From a checkpoint of a small transformer trained on Wikipedia.
Size: 2 heads of 32, 0.631M parameters.
Training: a variant of SOAP for these matrices, 101M tokens, 3077 steps.
Each number is 128 + 24 x the weight over its row's rms, rounded and kept within 0 to 255. Layers, rows and columns count from 0. The size above them is the row's rms in percent of the matrix's.

# layer 3 MLP up, 256x64, rms 0.179, rows 68-167, columns 0-31
size [ 94 104 101  96 105  97  87  71 108 110  88 110  92  99 102 116  72 101 103 115 115  95  92 104  64 106 104 120 102  81  63 106  89 108 104 120 100  98 104  83 101 114  93 108  83 103  88  98  95  83  89  90 102  79  97 117  91 108  78 114  98 113 119  95 101  73  91  92 119  98 129 108 107  84  97  99 106 123  88  84  80 113 103  53  99 120  96  91  89 106 111  89  95  96 100 115 100 103  86  99]
[[133 164 162  91 123 146 137  96 142 133 168 143 142 152  93 140 125  90 111 107 162 115 115 113 162 124 146 120 185 172 100 112]
 [ 78 104 116 152 125 138 121 109 106 149 131 178 128 168 144 107 106 130 105 134 136  87 160 135 144 153 155 128 143 155 120 160]
 [139 122 132 108 153 134 172 162  72 151 121 119 136 152 160 115 142 159 145 140  99 148 147 112 122 123 113 181 126 131  97 120]
 [141 126 103  84 142 139 126 141 146 153 129  87 127 147  92 162  90 183 118  96 123 180 126 156 144 108 131 128 151 127 148 108]
 [120 134 164 116  93 139 124 118  92 155 116 181 137 123 151 148 121 110 114 105 148 115 133  84 167 135 128 114 141  97  97  91]
 [ 73 187 133 135 118 136 125 118 116 175 129 132 135 153 100 134  88 119 130 183 124 141 163 109 134  91  80 159 193 142 102 142]
 [116 104 138 144 108 106 148  97  96 158 131 159 167 152 108 118 156  95 137 112 147 103 111  86 128 140 116 134 107 128 125 131]
 [148 134  94  93  96 166  99 145 132 115 166 136 117  85 179 159 124 162 119 140 134 127  91  89 131 115 165 161 133 128  88 137]
 [102 119 147 132 126 142 123 124 179 126 164 153 143 155 176 147 158 127 137 137 107 104 123 124 131 128 109 136 137 128 137  71]
 [139 149 140 121 129  99  98  99 155 129 116 111  87 104  91 137 139 153 164 173 122 162 110 147 139 128 177 153 132 143 125 153]
 [112 136 167 110  89 147 161 151 145 151 135 127 132 109 112  99 123 112 132  91  84 108  85 158 177 102 134 115 128 111 128 149]
 [ 70 149 112  98 140 155 116 153 150 142 150 108 142 151  97 172 120 151 158 126  97  97 103 137 142 187 157 120 128  70  97 149]
 [122 145  81 109 136 130 170 104 117 124 132 114 144 120 130 138 129 133 141 132  86 152 124 127 125 169 124 127 145 169 138 145]
 [100 131 119 154 109 146 109 139 127 175 112 111 119 191 139 142 119 105 135 131  78 128 111  79 161 109  88 103 140 117 152 104]
 [115 127 121 130 103 126  95 139  91 164 127 153 123 103  86 112  98 129 136 118 157 128 115 171 156 116  91 152 131 146 124  93]
 [ 84 142 163  98 104 113 148 161 139 111 177 151  99  90 115 135 136 139 147 144 137 131 150 156 124 138 130 118 117 159 125 100]
 [137 208 169  84 119 119 154 127  89 160 143 111  86 139 105 129 170 129 124 130  89 119 129 109 146 139 137 124 115 144 134 146]
 [125  93 151 101 117 122 158 153 139 138 163 178 167 120 109 119 148  89 102 114 111 134 105 134 160 110 139 129 101 126 130 126]
 [111 132 101 101 111 101 124 126 104 161 153 127 118 151 102 133 104 140  74 103 137 163 175 119 138 156 132 142 159 184 103 174]
 [103 159 133 100  86 163 129 144 101 107 151 181 104 151 129 186  96  95 140 157 167 113 141 159 147 129 141 118 126 124 103 123]
 [151 160 135 129  76 126 156  96  97 146 112 137 121 171 155 151 127 161 113 147 102 126 128 137 127 129 114 109 135 119 100 126]
 [129 139 159  89 117 169 148 146 122 173 120 157  98 118 123  84 130 170 109 131 110 115 115 116 150 130 135 148 150  97 107 110]
 [ 84 107 165 134 138 132 122 164 116  94 123 189 125 157 111 112 126 119 160 135 149 152 137 112 196 134 121 156 156 131  98 108]
 [117 128 124  85 135 148 121 118 109 110 160  96 154 138 150 169  88 120 151 109 163 156 142 125 140 125 109 149  76 115  90 144]
 [125 138 175 146 158 103 105 137 128 153 174 166 150 146 155 108  96 131 126 122 124 157 156 126 128 132 163 133 117 122 161 165]
 [103 175 139 135 116 121 111 154 108 149  78 105 152 150 123 140 150 160 140 149 136 115 153 144 154 126 108 142 101 129 117 133]
 [133 136 137 127 122 175  97 148  93 101 123 175 119 150 136 110 107 107 183 107  99 147 148 151 169 110 122 123 154 123 155 107]
 [141  88 102 107 128 115 130 139 134 172 158 123 172 177 149 153  90 161 125 156 144  96 118 160  85 117 130 116 115 158 141 132]
 [ 80 116  91 140 107 156 163  80 137 133 113 155 150 104 143 137 101 100 149  98 156 119 152 138 150  89 137 103 164 159 164 118]
 [109 139 129  93 162 120 143 144 118 147 166 141 130 122 104 102 102 133  92 113 119  90  71 142 150 159 175 134  81 135 134 187]
 [124 138 132  93 120 151  79 108 142 123 116 114 138 141 127  94 107 135 117 136 102 139 162 134 113  94 129 139 133 126  96  73]
 [147 146 120 120 121 107 132 146 170 112 139 103 125 133 164 150 131 132  75 131 143  89 136 104 129 150 131 132 118 151 137 125]
 [100 128 121 109 120 138 111 167 151 127 144 124 125 109 113 124  96  94 150 117 134 143 185 161 147 104 130 130 132 125  99 130]
 [114 161 173 108  98 102 101  86 125 129 155 128  68 130 137 147 141 124 144 133 152  97 125 144  93  86 133 133 132 158 146  94]
 [119  87 131 152 125 133 133 103  98 141 136  74 103 152 115  98 150 138 136 102  86 127 112 132 118 132 168  93 106 158 126  97]
 [139 129 159 118 123 138 155 129 136 123 142 156 137 143 118 148  99 140 135 132  95 143 123 109 123 160 138 108 107 153 111  95]
 [ 97 176 154 130  94 121  96 156 138  99 126 124 153 114 140 140  90 111 158 155 154 131 118  95 128 106 107 135 160 151 130  67]
 [155 129 144 135 111 116 120 109 156 162 120 151 119  87 123  96 143 159 133  66 132 131 165  98 137  71 108  93 140 162 131 103]
 [141 138 123 133 125 133 159 119 141 171 161 129 105 111 164 131  79 143 133  96  62 152 106 143 142 113  99 156  92 123 146 157]
 [112 169 134 171 129 136  83 144 131 145 139 131 160 156 141 103 102 139 161 158 151 151 166 132  93 134 131 174 112 166 125 110]
 [ 95 103 120  80 142 155 143 142 107 138 145 120 119  85 144 139 148  97 154 112 148 121 119  89 128 144 150 143 121 137 100 115]
 [145 138  99 145 124 158 138 117 160 180 170 106 139 117  90 115 125 136 159 130 137 163 111  90 156  89 154 102 110 126 148  77]
 [168 104 108 143 104 129 125 170 129 161 147 154 112 157 138 140 148  98 150 165 103  90 111 132 149 111 119 123 152 143 161 130]
 [155 146  91 154 191 157 156 107 147 111 150  99 101 132 126 131  91 141 137  99 120 167 139 110 151 130 126 120  93 183 124 133]
 [112 137 122 129 113 143 129 109 119 123 170  89 134 185 121 152 115 149 142 101 117 122 176 119 148 116 138 165 123 115 117 168]
 [146 175 104 156 117 113  94  87 153 133 165 103 123  91 140 122 156 136 117 127 126 110 109 138 169 138 128  87 127 118 147 133]
 [109 199 132 141  67 139 138 119 116 117 196 146 130 162 160 130 108 147 129 131 105 123 122 134 148  81  84 140 124 126 108 116]
 [159 116 125 137 185 135 101 111 108 128 123 156 121  76 113  98 135 180 109 153 142 133 149 124 158 159 107 116  88 171 115 134]
 [136 133  94 122  97 160 145 120  90 147  98 133 124 123 131 136 105 134 129 157 150 151 180  87 174 109 133 137 138 121 131 159]
 [107 149 159  94 106 166  90 144 103 107 138 113 102 141 110 150  91 108 119  85 152 117  94 113 169 107 154 139 140 132 159 144]
 [113 107 114 101 143 147 157 119 103 131 164 142 152 118 131 151 124 155 143 110 120 135 119 128 151 152 162 157 114 148 132 112]
 [ 74 143 158 129 107  93 135 101 111 148 145 121 157  85 131 117 187 138  96 101 136 136 117  96 124 126 139 188 136 131 126 111]
 [130 123 102 119 144 152  88 132 113 154 103  91 171 154 137 131 125 115 117 116 110 171 148 110 162 124 139 155 114 136 100 109]
 [ 97 126 127 140 134 159 123 123 147  86 137  82 139 111  89 141 144 173 112 151 119 124 105 124 148 157  69 167 125  91 127  91]
 [150 119 100 135 149 169 147 125 101 158 153 135 175 115 118  79 150 176 107 124 157  93  81 132 106 101 178 154 117 113 130 103]
 [118 147 129 151 101 104 177  82 106 147 153 153 117 108 114 145 151 135 146 108 106 133 125 102 116  91 133 161 150 143 159 130]
 [169 109 132 116 120 196 125 130  74 184 125 145 147 130 126 137 161 131 155  89 112 161 119 101 121 105 127 145 109 118 104 115]
 [136 141 127 108 143 145 110 120 135 155 146 138 188 103  89  66 109 119 145 119 124 116 194 103 133 135 137 146 136 124  96 130]
 [126 125 138 100 160 154 156 151 151 112  99  86 127 105 145 127 147 138 136 166 131 139  60 120 128 125 123 120 145 109 142 114]
 [118 148 108  80 124 156 148 160 112 136 144 147 107  89 159 103 152 129  98 103 147 109  80 146 101 149 163 123 131 129 103 123]
 [100 144 172 127  92 160 121 140 155 143 123 139 117 129 122 136 139 127 111 117 141 116 144 159 117 128  93 151 172 147 188  99]
 [157 114 139  87 148 188 109 134 128 141 149 131 118 127 112 129 121 135 125 120 112 113  90 133 188 114 137 130 130 115 136 171]
 [160 116 114 110 118 153 122 105 126 158 122 113 103 114 124 124 142 119 102 179 159 134 135 138 166 121 114 137 118 157 109 123]
 [117 154 137 120 136 102 126 100 105 109 114 127 108 140 142 124  98 163 106 161 129 136 133 111 161 145 161 165 151 114  98 145]
 [ 94  85 134  95 160 133 154 120 156 129 156 107 117 116 122 104 166 150 158  90 120 136  84  92 131 137 157  96 137 170  92 146]
 [102 123 129 132 105  94 103 157 104 175 173 124 121 128 152 133 140 116 154 167 119 168 130 136 142 120 156 126 128 144 122 153]
 [109 151 154 169 110 120 136 170 120 108 127 158 101 172  83  81 135 147 133 100  96 125 187 138 129 107 150 134 133 131 170 120]
 [117 146 144 131 132 132 129 164 113 132 183 148 115 134 100 130 184 104 115 138  96 160 128 113 112 112 117 158 106 168 148 133]
 [164 123 110 139 146  83 127 137 134 130 116 150 188 155 107 126  90 127 171 149 141 148 126  92 148  89 133 116 129 148 112 154]
 [102 109 116  97  91 134 139 123 106 104 134  88 137 101 118 153 114 107 137 121  95 126 126 110 118  95 110 122 107 148 141 131]
 [101 156 109 139 129 167 157 113 183 133 142 124  93  99 126 136 104 133 141 129 136 126 136 120 152 115 152 136 164 154 134 160]
 [ 60 154 138 117 157  92  88 138 123 104 154 142 114  97  86 131 108 118 169 131 142 140 128 120 136  98 116 143 157 134 131 106]
 [115 136 114 137 107 117 126 145 136  98 140 150 118 147 119 149 148 152 118 130 143 123 120  74 122 127 135 100 117 193 109  81]
 [131 141  83 139  86 103 116 123  93 101 131 121 110 185 131 199 111 117 169 163  96 121 134 155 152  89 132 105 110 128 124 124]
 [107 109 165 124 143 158 120 130 117 123  83 105 156 178 130 162 137 141 161  97 122  85 154 104 130 107 103 168 136 126 121 148]
 [142 111 132 125 114  84 101 139 111 109 133 152 160 128 120 144 159 138 139 144  93 133 150 137 186 129 118 129 144 143 113 155]
 [ 90 119 165 118 114 107 115 132 110 107 115 160 159  83 116 114 120 143 168 123 152 103 149 143 151 114 132 160 143 105 175 144]
 [110 124 132 103 142 137 140 140 116 122  90  96 126  95 166 160  70 140 155 131 120 132 177 123 101  80 128 129 113 143 106 147]
 [103 132 132  78 111  93 136 148 146 146 131 114 114 121 131 116 123 181 167  73 118  98 143 142 104 152 187 131  99 163 128 169]
 [113 155 142 126 143 135 156  89 149 125 146 106 159 110  93 119 150 148 123 144 153 186 117 153 170  92 120 175 119 123 145 120]
 [ 99 112  81 123 131  99 153 121 145 110 133 162 132 119 125 123 142 116 150  99 131  93 104 100 139 131 149 162 107 141 143 151]
 [142 129 131 156 156 123 102 126 102 124 141  91 107 136 146 110 132 187 125 125 154 140 126 107 165 139 134 115 119 146 135 132]
 [137 121 141 140 112 129 118 156 139 130 124 107  84 200 137 159 145 130 177 138 104 118 120 112 122  97 110 136 131 134 157 164]
 [113 141 143 124 174  89 140  95 126 147 132 142 117 135 113 132  91 125 167 135  84 121 146 163 126  93 101  96  99 103 137 133]
 [114  59 127 134 121 105 133 149  89 169 150 129 129 173 157  96 168 150 124 106 136 104 127  94 167 117 123 113 136 136 155 139]
 [108 152 139 117 129 111 105 115 134 124 141 153 144 103 101 113 144  98 133 114 166  93 100 193 151 133 119 130 129 128 121 135]
 [121 132 130 134 161 170 162 164 143 152 107 131 187 108  58 145 153 127 162 117 140 100 143 132 161 101 122 149 121 166 118 126]
 [188 123 132  92 190 105 151 114 131 125 134 156 139 177 112 188  99 113 172 146 102 159 127 101 142 131 105  97 137 143 135 140]
 [132 151 108 140 112 159 138 133 152 167 128 136 159  95 147  87 124  77 141 166 135  89  96 116 126 125 114 135 122 105 132 113]
 [145 124 105 134 112  76 135 170  90 141 150 148 137 109 132  88 126 145 149 117 131 116 120 121 169 141 135 110  90 135 111 137]
 [131 152 159 104 122 141 169 141 127 126 144 147 121 172 104 142 148 133 101 132 145 172 117 124 149 164 167 168 104 116  90 109]
 [125  99  95  86 160 115 123  91 113 109 151  82 121 117 157 187 122 146 131 143 103 120 121 143 141 151 118  91 126 145 116 140]
 [ 99 122 151 125 107 137 182 183 126 143  93 160 107 123 139 116 141 107 148 129 106 137  83 105 154  98 139 132 132  80 141 152]
 [111 153 135  91 119 157  99 106 129 119 157 146 159 129 107 160 101 113 124 140 135 107 155 142 146 110 129 121 128 143  92 151]
 [150 144 138 113 168 100  71 120 126 113 127 149 140 158 119 139 196 145 178 162 133 121 131 136 124 137 122 143 134 136 146 125]
 [120 112 165 140  90 161 145 139  87 111  91  98 111 153 110 120 106 177 136 113 152 104 167  84  73  88 118 121 112 127 139 114]
 [157 177  83 108 112 116 145 101 156 108 134 140  87 152 115 152 118 125 164 142 133 110 122 105 133 152 138  85  88 126  96 123]
 [108 113 151 179  92 138 126 138 124 138 125 123 134 133 133 116 108 146 118 156 140 130 129 159 151 103 106 149 143 128 144 104]
 [102 147 142 122 165 161 162 137 103  87 144 140 121 143 123 158 131 168 152 121 116 145 158 134 186 135 127  96  87 134 154 119]
 [136 131 134  80 119 127  83  96  98 164 104 152 133 141 125 113 144 149 102 132 142 178 159 182 119 142 115 167 155 157  81 115]]
# layer 3 MLP down (transposed), 256x64, rms 0.162, rows 68-167, columns 0-31
size [104 121  98  99  99 100  92  71 112 105  95 105 103 111  91 111  91 102 104  99 114  99  96  99  85 108  99 101  98  84  69  93  94 106  95 124 110  99 105 103  81 113  84  94 105  87  90  88 100  92  87  88 101  93  99 111  93 105  72 101  84 121  85  93 103 102  92  98 100  87 122 100 106 104  95  90 102 111  99  88  83 107 103 106  95 114  98  85  95  93 107  91  97 103 114 103  98 102  90  96]
[[ 91 147 149 144 120 142 104 155 114 146 152 104 125  68 134  94  98 122 115 133 110 133 138 165 121 129 114 122 133 147 158 110]
 [106 127 150 110 116 119 135 156 120 136 160 131 114  66 126  85 146 108 122 117 140 160 132 112 126  61 160 119 126 105 124 137]
 [120 147 126 174  93 115 157 141 161 140 129 154 124 191 114  74 107  96 132 103 124 122 133 112 172 126 148 121 127 154  67 151]
 [136 121 136  94 128 106 179  48 114 150 116 122 170 118 103 119 106 113 111 103 144 150 122 126 150 129 141 118 140 119 116 175]
 [141 140 153 167 172 153 132 133 131  92 113 138 130 150 124 175 139 137 125 125 127 123 112 114 161 129 126 116 119 112 107 155]
 [131 138 157 145 147 106 112 109 135 141 101 179 160 112 169 122 130 105 136 107 112 104 115 108 153 126  96 153 106 139 122 131]
 [ 87  88 111  96 138 122 139  79 147  99 170 125 107  75 100 101 137 157 149 107 114 111  99 119  97 143 135 142  74 126 121 129]
 [135 152 173  98 128 123 147  93 161  98 129 165  94  89 158 122 129 115  75 118 146 151 169  97 113 132 178 146 159 113 149 150]
 [167 126 157  91 149  99 167 108 123 132 156 158  85 130 123 140 120 142 112 160 120 109 124 108  80 132 133 121 157  62 120 135]
 [124 133 184 119  93 105 119 118 151 162 121 119 119 142 115 160 114 162  93  75 141 107 149 124  76  92 117  91 142 113 123 122]
 [142 130  72 201 125  87 109 155 142  99 108 106 104 162 124 117 146 159 156 170 115 110  76 122 140 163 153 135  96 143 124 125]
 [163 147  77 142 120  89 149 121 121 158 170  96 120 186 174 145 113 153 154 115 148 147 144 150 153 155 126 125 134 121 118 115]
 [ 97 149 104 155  98 139 109 132 160  79 151 127  82 130 164 114  87 143 160 166 127 115 135 125 115 138 140  72 166 140 134  92]
 [174 116 111 129  96 140  88 140 161 131 173 106 141 129 127 136 112 136 108 133 158 122  97 142 147 105 126 168 141 191 137 141]
 [142  98 142 143 161 100 119 162  85 156  58 122 139  99 143 140 117  96 143 131 185  89 127 122 145 144 146 130  99 162 132  97]
 [104 105  91 113 166 143 111 150  98 171 122 106 169 137 129 100 131 103 136 117 146  94 144  81 127 128 137 176  98 140 119 145]
 [ 75 142 104 159 142 120 100 152 129  87  96 133 163 144 142  85 124 148 149 114 151 102 152 120 152 142 127 138 120 111 161 158]
 [107 119 108 142 118 128 127  95 148 124 161 126 106 157 124 130 158  82 124 109 129  92 129 153 137 121 149 171 145 121 112 117]
 [111 129  87 140  69 134  96 111 136 175 140 139 103 107 155 130 130 108 159 115 130 113  98 129 142 187 132  78  86 139 113  88]
 [155  89 135 110 145 124 140 144 109 181 116 117 130 143 137 131 136 132 132 145  92 179 115 132 159 118  65 136 125  73 117 173]
 [168 123 148 155 100 131 142 171 144 135  87 166 145 128 131 132 135 126 111 139 134 117 129 132 113  91 171 152 134 126 143 128]
 [122 110 110 168 132 104 113 132 135 141 148  97 106 159 157 167 114 129 130 142 160 166 120 152 107 113 130 131  90 184 103 154]
 [162  95 111 134 151 149 118 138 132 124  67 142 101 154 126 169  97 118 132 172 123  97 109 158 131 120 104 115 135 137 162 132]
 [163 141 149 161 121 140  91 140 152 123 104 126 144  90 108 125 126 127 124  81  90 137 151 135 113 147 117 107 120 136 113 118]
 [191 142 132  95 117 147 112 114 134 117 141 122 111 133 107 146 173 127 140 103 166 102 110 118 159  94 159 137 106 142 150 131]
 [ 82 114 172 133 175 134 155 116 129 161 107 100 149 110 100 138 131 134 136 113 117 100 111 130 112 143  89 173 146 140 157 187]
 [157 112 119  84 132 128  82 142 140 127 106  78 152 112 151 139 139 118 130 107  81 145 188 114 151 145  95  86 156  92 144 117]
 [118 115 156 122 156  93 108 154 114 118 111 128 112 153 113  97 108 153 134 123 157 129 105  99 153 146 117 141 100 134 129 116]
 [115 101 143 135 144 124 145  87 115 171  98 146 157 131 114 157 105 123 121 121 134 152 158 100 183 114 117 112 118 150 170 129]
 [143 108 132 182  98 115 102 139 116  82 105 142 137 128 142 141 145 128 143 144 134 154 125 155 156 105  89 109 144 141 108 124]
 [112 139 111 142 158 158 119 146 147 125 143 106 147 137 195 111 154 156 186 136 116 111 128 112  94 158 160  94 106 126 124 117]
 [116 164 131 155 133  95 168 144 162  48 111 116  94 118 136 138 111 114 124 148 130 133 119 105 169 127 159 141 143  74 161 129]
 [132 166 153 133 152 125 123 114 106  87 106 101 182  81 148 154 141 148  89 125 163 153 142 120 135 114 140 151 143 145 133 137]
 [131 131 109 158 110 118 142 128 131 123  95 149 131 127 111 146 140 111 147 108 148 114 121 112 132 145 153 102 118 153  94 139]
 [154 123 106 126 145 134 176 131 116 149 130  69 130 193 152 128 123 152 131 161 113 138 145 139 138 154 177 112 125 131 129  78]
 [142 135 195  71 116 152 154 117 120 151 134 148 169  80  93 120 113 134 120 104 103 140 103 138 120 135 131 111 111 116 154 156]
 [ 82 128 133 117 110 111  83 130 123 129 129 107 151 105 109 114 146 118 113 119 133 146 134 157  88  94 107 123 134 154  85  46]
 [155 125  92 137 101 111  88 140 131 130 114  99 130 154 127  89 113 120 168 110 150 134 117 138 113 116 109 112 143 106 109  93]
 [ 91 111 101 117 125 111 158 138 159 163 183 106 133 115 129 136 115 103 128 121 141 125 166 118  97 127 144 160 142 107 172 131]
 [132 164 132 108 167 135 132 106 159 108 135  81 127 119 147 150 156 163 161 108 112 116 150 125  97 141 152 136  88 130 162 119]
 [124 114 105  91 140 110 152 164 141 136  89 112 132 152 129  61 134 163 143 111 134 142 123  92 115 116 119 135 104 138  66 136]
 [128 154 140 126 127 117 143  92 165 143 154 107  84 116 107 118 158 113 183 142 104 176 106 100 159 138 130 144 108 118 147 141]
 [140 128 118 115  83 143 104 130 139 114 139  89 101 104 114 130 140 154 127 147 123 186 136 111 170 103 114 102 126 101 102 124]
 [162 108  94 128 174 177 118 148 105 127 119 151 111 126 118 123 104 112  78 158 129  98  95 136 116 147 138 147 155 144 102 129]
 [117 134  96 144 158 126 154 178 160 141 141 125 155 118  89 148  98 130 168 148 126 141 121 112 150 139 144 103 144 153 177 109]
 [102 153 166 111  95 167 143 138 125 114 124 125  89 137 128 113 143 110 112 155 112 141 115 158 129 158 113 127 151 130 166 105]
 [146 117 123 163 113 121  77  85 115 134 116 122 147 119  97 132 138  49  85 164 109 115 150 192  76 153 151 134 136 134 148 133]
 [113 109 126 150 128 145 142 139  84 136  98 180 143 103  90 166  97 121 143 137 120 108 100 102 159 157 121 140 136 134 100 103]
 [152  89 135  99 118  89 148 132 100  98 115 145 130 138 126 103  92 128  98 126 143 203 155 116 115 137 133 125 116 131 127 152]
 [165  45 151 103 139 141 113 177 124 143 128 147 103 151 102 104 136 130 124 145 119 137 170  80 145 157 147 113 117 118  81 150]
 [132 133 166  97  87 101 117 166 166  67 113  82 112 130 152 141 117 113 112 128 105 120 150 115 104 125 187 146 144 124 114 118]
 [142 115 149 148  88 140 129 125 157 118  90 138 158 138 127 106 110 148 100 192 103  73 139 123  86 141 146 141 129 132 131 104]
 [126  81 140 120  70 163  87 171 116 106  86 120 151 139 104 160 153 137 108 117 125 140 170 133 113 133 118 150 122 131 146 139]
 [155 129 110 164  77 120 163 127 168 114 126 152 115 105 143 138 154 154 146 119 113 106 149 137 128 126 133 141  73 113 140 125]
 [133 129  74 116  98 109 145 137 111 112 130 113 168  92 151 144 173  88 131 123 183  83 114  88 144 166 139  99  93 115 151 130]
 [134 145 139 126 150 135 138  92 120  99 123 139 111 111 172 143 142 129 153 152 106 177 139 108  99 145 137 138 138  90 126  86]
 [130 144 106 134 148 148 103  70 100 175 148 143 161 157 131 113 128 113  89 123 111 148 145  97  70 135 131 110 116 113 141 102]
 [155 120  50 109 163 157 115 119 139 124 118  97 110 125 166 149 139  87  97 109  69 108  92 164 159 131 109 143 100 119 118 124]
 [119 106  96 126  93 108 102 132 104 151 105 115 120 122 166 174 140 143 154 100 151 108 140 171 101 125 164  77 107 136 155 118]
 [138 169 121 123 133 153 180 125 114 125 106 114 161 108 159 131 165 143 152 140 164 111 114 130 103 126 177 117 124 117  55 103]
 [116 167 144 168 101 155 136 127 106 131  93 158 113 114 146 110 143 163 142 119 166 127 118 104 115 115 150 112 141 159 106 124]
 [105 126 178 147 179 115 173 123 140  95 157 122 105 104 127 100 132 146 100 136 146 173 123 107 113 115 134  97 130 158 149 115]
 [110 133 150 129 156 113 159  90 130 159 150 148  97 160 115 127 148  99 149 171 122 105  87 135 101 123 112 171 154 135 129 101]
 [122 158 146 135 112 144 150 133 162  96 143 112 134 160  95 126 192 135 109 121 115  85 143 136 114  97  91 152 120  85 134 131]
 [144 117 116 120 136 109 164 155 114  85  98 149 130 117 116  96 144 104 140 128 147 185  99 106 155 121 126 153 130 125 156 153]
 [ 98 163 138 145 118 144 133 134 139 119 172 143 144 150 132  84 178 141 147 120 112  83 149 111 106 130 127 123 117 167  74 151]
 [146 160 112 156  91  94 147 127 125 108 117 125 112 137  66 134 103  86 116 124  91 112 110 110 116 127 120 138 116 106 115 139]
 [135 135 170 119 129 124 201 114 123 143 132 156 140  78 120 135 137 141  88 120 158 123 175 128  84 132 129 135 135 165 125 173]
 [116 103 139 181 122 124 137 132 146 136 140 151 154 126 102 123 126 135 128  96 104 118  99 115 145 106 133  91 124 139 116 146]
 [130 124 185 159 107 124  87 119 131 108  99 168 103 126 145 106 102 107 139 108 136  78 109 102 147 119 119 126 159 147 141 124]
 [148 132  70 137  97 163 151  91 146 122 145 143 126 134  94 141 104 135 158 140  99 100 132 159 126 136 133 121 145 101 161 118]
 [145  97 113 120 162 106 132 126  89 132 123 161 143 154 160 131 144 141 130  98 133 126 110 146 148 162  80 100 114 111 110 109]
 [112 145 116 108 136 133 135 141 133 155 151 132 221 124 131 135 176 111  88 123 150 138 117 157 120 141 101 140 105 128 147 110]
 [173 133 127 132  98 130 125 143 147 132 141 155 143 132  87 119 100 173 151 151  95 124 146 168 133 104 154 186 155 135 117 142]
 [167  95 132 120 103  89  92 119 158 128 139 129 144 129 110 131 178 144 187 140 155 127 106 156 128 158 150 124 107 152 113 114]
 [136 107 135 144 131 151 108 138 105 189 137 156 113 138 126 108 166 107 109 106 129 140 169 125 119 129 103 109  87 100 139 101]
 [149 150 142 152 150 199 184 135 121 148  91 107 128 115 147 135 113 113 131 111 130 157 151 128 183  96  89 133 129 122 135 145]
 [137 139 113 163 118  99 151 103 136 121 163 190 118 142 138 101 170 150 102 152 130 146 131 118 163 125 149 111 144 108 120 173]
 [ 90 124 112 107 150 120 131 102 129 101 139 141 141  83 129 118 167 114 105 116 130 109 143 123 153 162 128  88  92 123 123 136]
 [ 95 122 149 143 178 125 118 129  85 131 124 152 132 153  89 120 147 123 144 122 158  98 134 129 100 116 108 125 173 113 174 162]
 [116 110 104 151 137 128 116 126 123 107 105 147 145 104 165 118 117 106 121 133 133 131 137 116  83 156 134 150  75 146 173 147]
 [119 111 121 162 133  99  99 105 114 136  76 134 113 130 123 140  76 123 163 101  88 117 147 112 169 136  85 145 135 123 124  84]
 [104 115 138 144 113 145 138 200 141 136 103 150 111 105 117 125 123 120  87 129 147 121 101 173 155 139 127 170 115 147 110 161]
 [118 122  86 113 132 138 108 158 189 116 152 160 135 118 105 113 129 142 127  59 135 128  97 133  98 155 133 114 107 137 150 134]
 [ 98 135 114 128  99 165 167 135 128 129  83 164 145 108 118 134 154 132 141 135 147 162 120 161 148 155  96 106 124 150 146 123]
 [100 145 122 121 119 111 115 101  85 134 117 163 138 154 133 150 106 101 136 168 103 189 126  91 114 134  95 105 123  86 120 126]
 [129 193 165 144 113  96  87 167 130  67 121 135 109 124 123 147 146 147 141 132 133 147 150 128 127 128 167 146 128 146 152 103]
 [136 138 110 173 143 106 133 120 133 165 162 169 137 103 134 127 112 137 133 107 111 110 171 141 155 153 134 140 183  97 145 110]
 [135 159 163 137 171 129 118 140 107 125 136 146 169 159 127 135 133 136 127 124  87 139 154 144 131 129 138 107 141  72  96 137]
 [ 97 133 184 119 134 124 103 121 116  83 117  88 167 127 107 101 116 137 100 152 136 158 145 143 128 127  95 125 148 125  82  69]
 [148 102 112 143 125 109 111 119 123 143  84 122 100 139 130 117 113 121 116 110  88 122 168 132 140 126  95 147 173 146 155 150]
 [120 145 164  64 101 130  90 143 130 144 120 134 137 105 156 131 115 125 121 127 135  96 143 126 131 126 144 134 196 151 155 135]
 [122 119 119 146  89  99  70 107 138 133 111 116 128 128 102 166 126 111 140 124 132 113 114 201 104 130 130 133 133 155 181 124]
 [156 203 138 145  97 104 125 121 117  76 142 103 125 134 159  67  98 122 123 107  95 165 127 159 176 106 113 128 158 143 139 151]
 [ 98 100 168 108 128 158 140 170 136 131 136 133 104  74 124 102 105 100 132 116 114 128 133 117  88 101 101 163 152 126 117 146]
 [130  94 142 117 128 148  90 127 168  99 183 105 141 157 147 121 109  94 115 159 129 108 133 140 125 141 150  93 187 148 133 129]
 [118  84 159  97 132 136 129 164 133 100 108 141 145 132 161 140 153 100 131 107  95  89 165 186 128 143 160 129 134 134 144 121]
 [103 159 134 125 166 134 106 136 106 102 121 153 148 136 139 106 139 144 125 118 106 101 116 112 129 108 131 117 145 113 130 165]
 [145 130 135 129 133 157  90 169 117 117 163 171 121 137 148 136 160 161 144 186 148 117 154  85 132 142 124 118 122 145 117 163]
 [109 105 155 133 141 134 123 117 101 101  63 153 169 138 144 134 116 125 124 117 133 134  72 139 128 137 107 117 144 119 119  93]]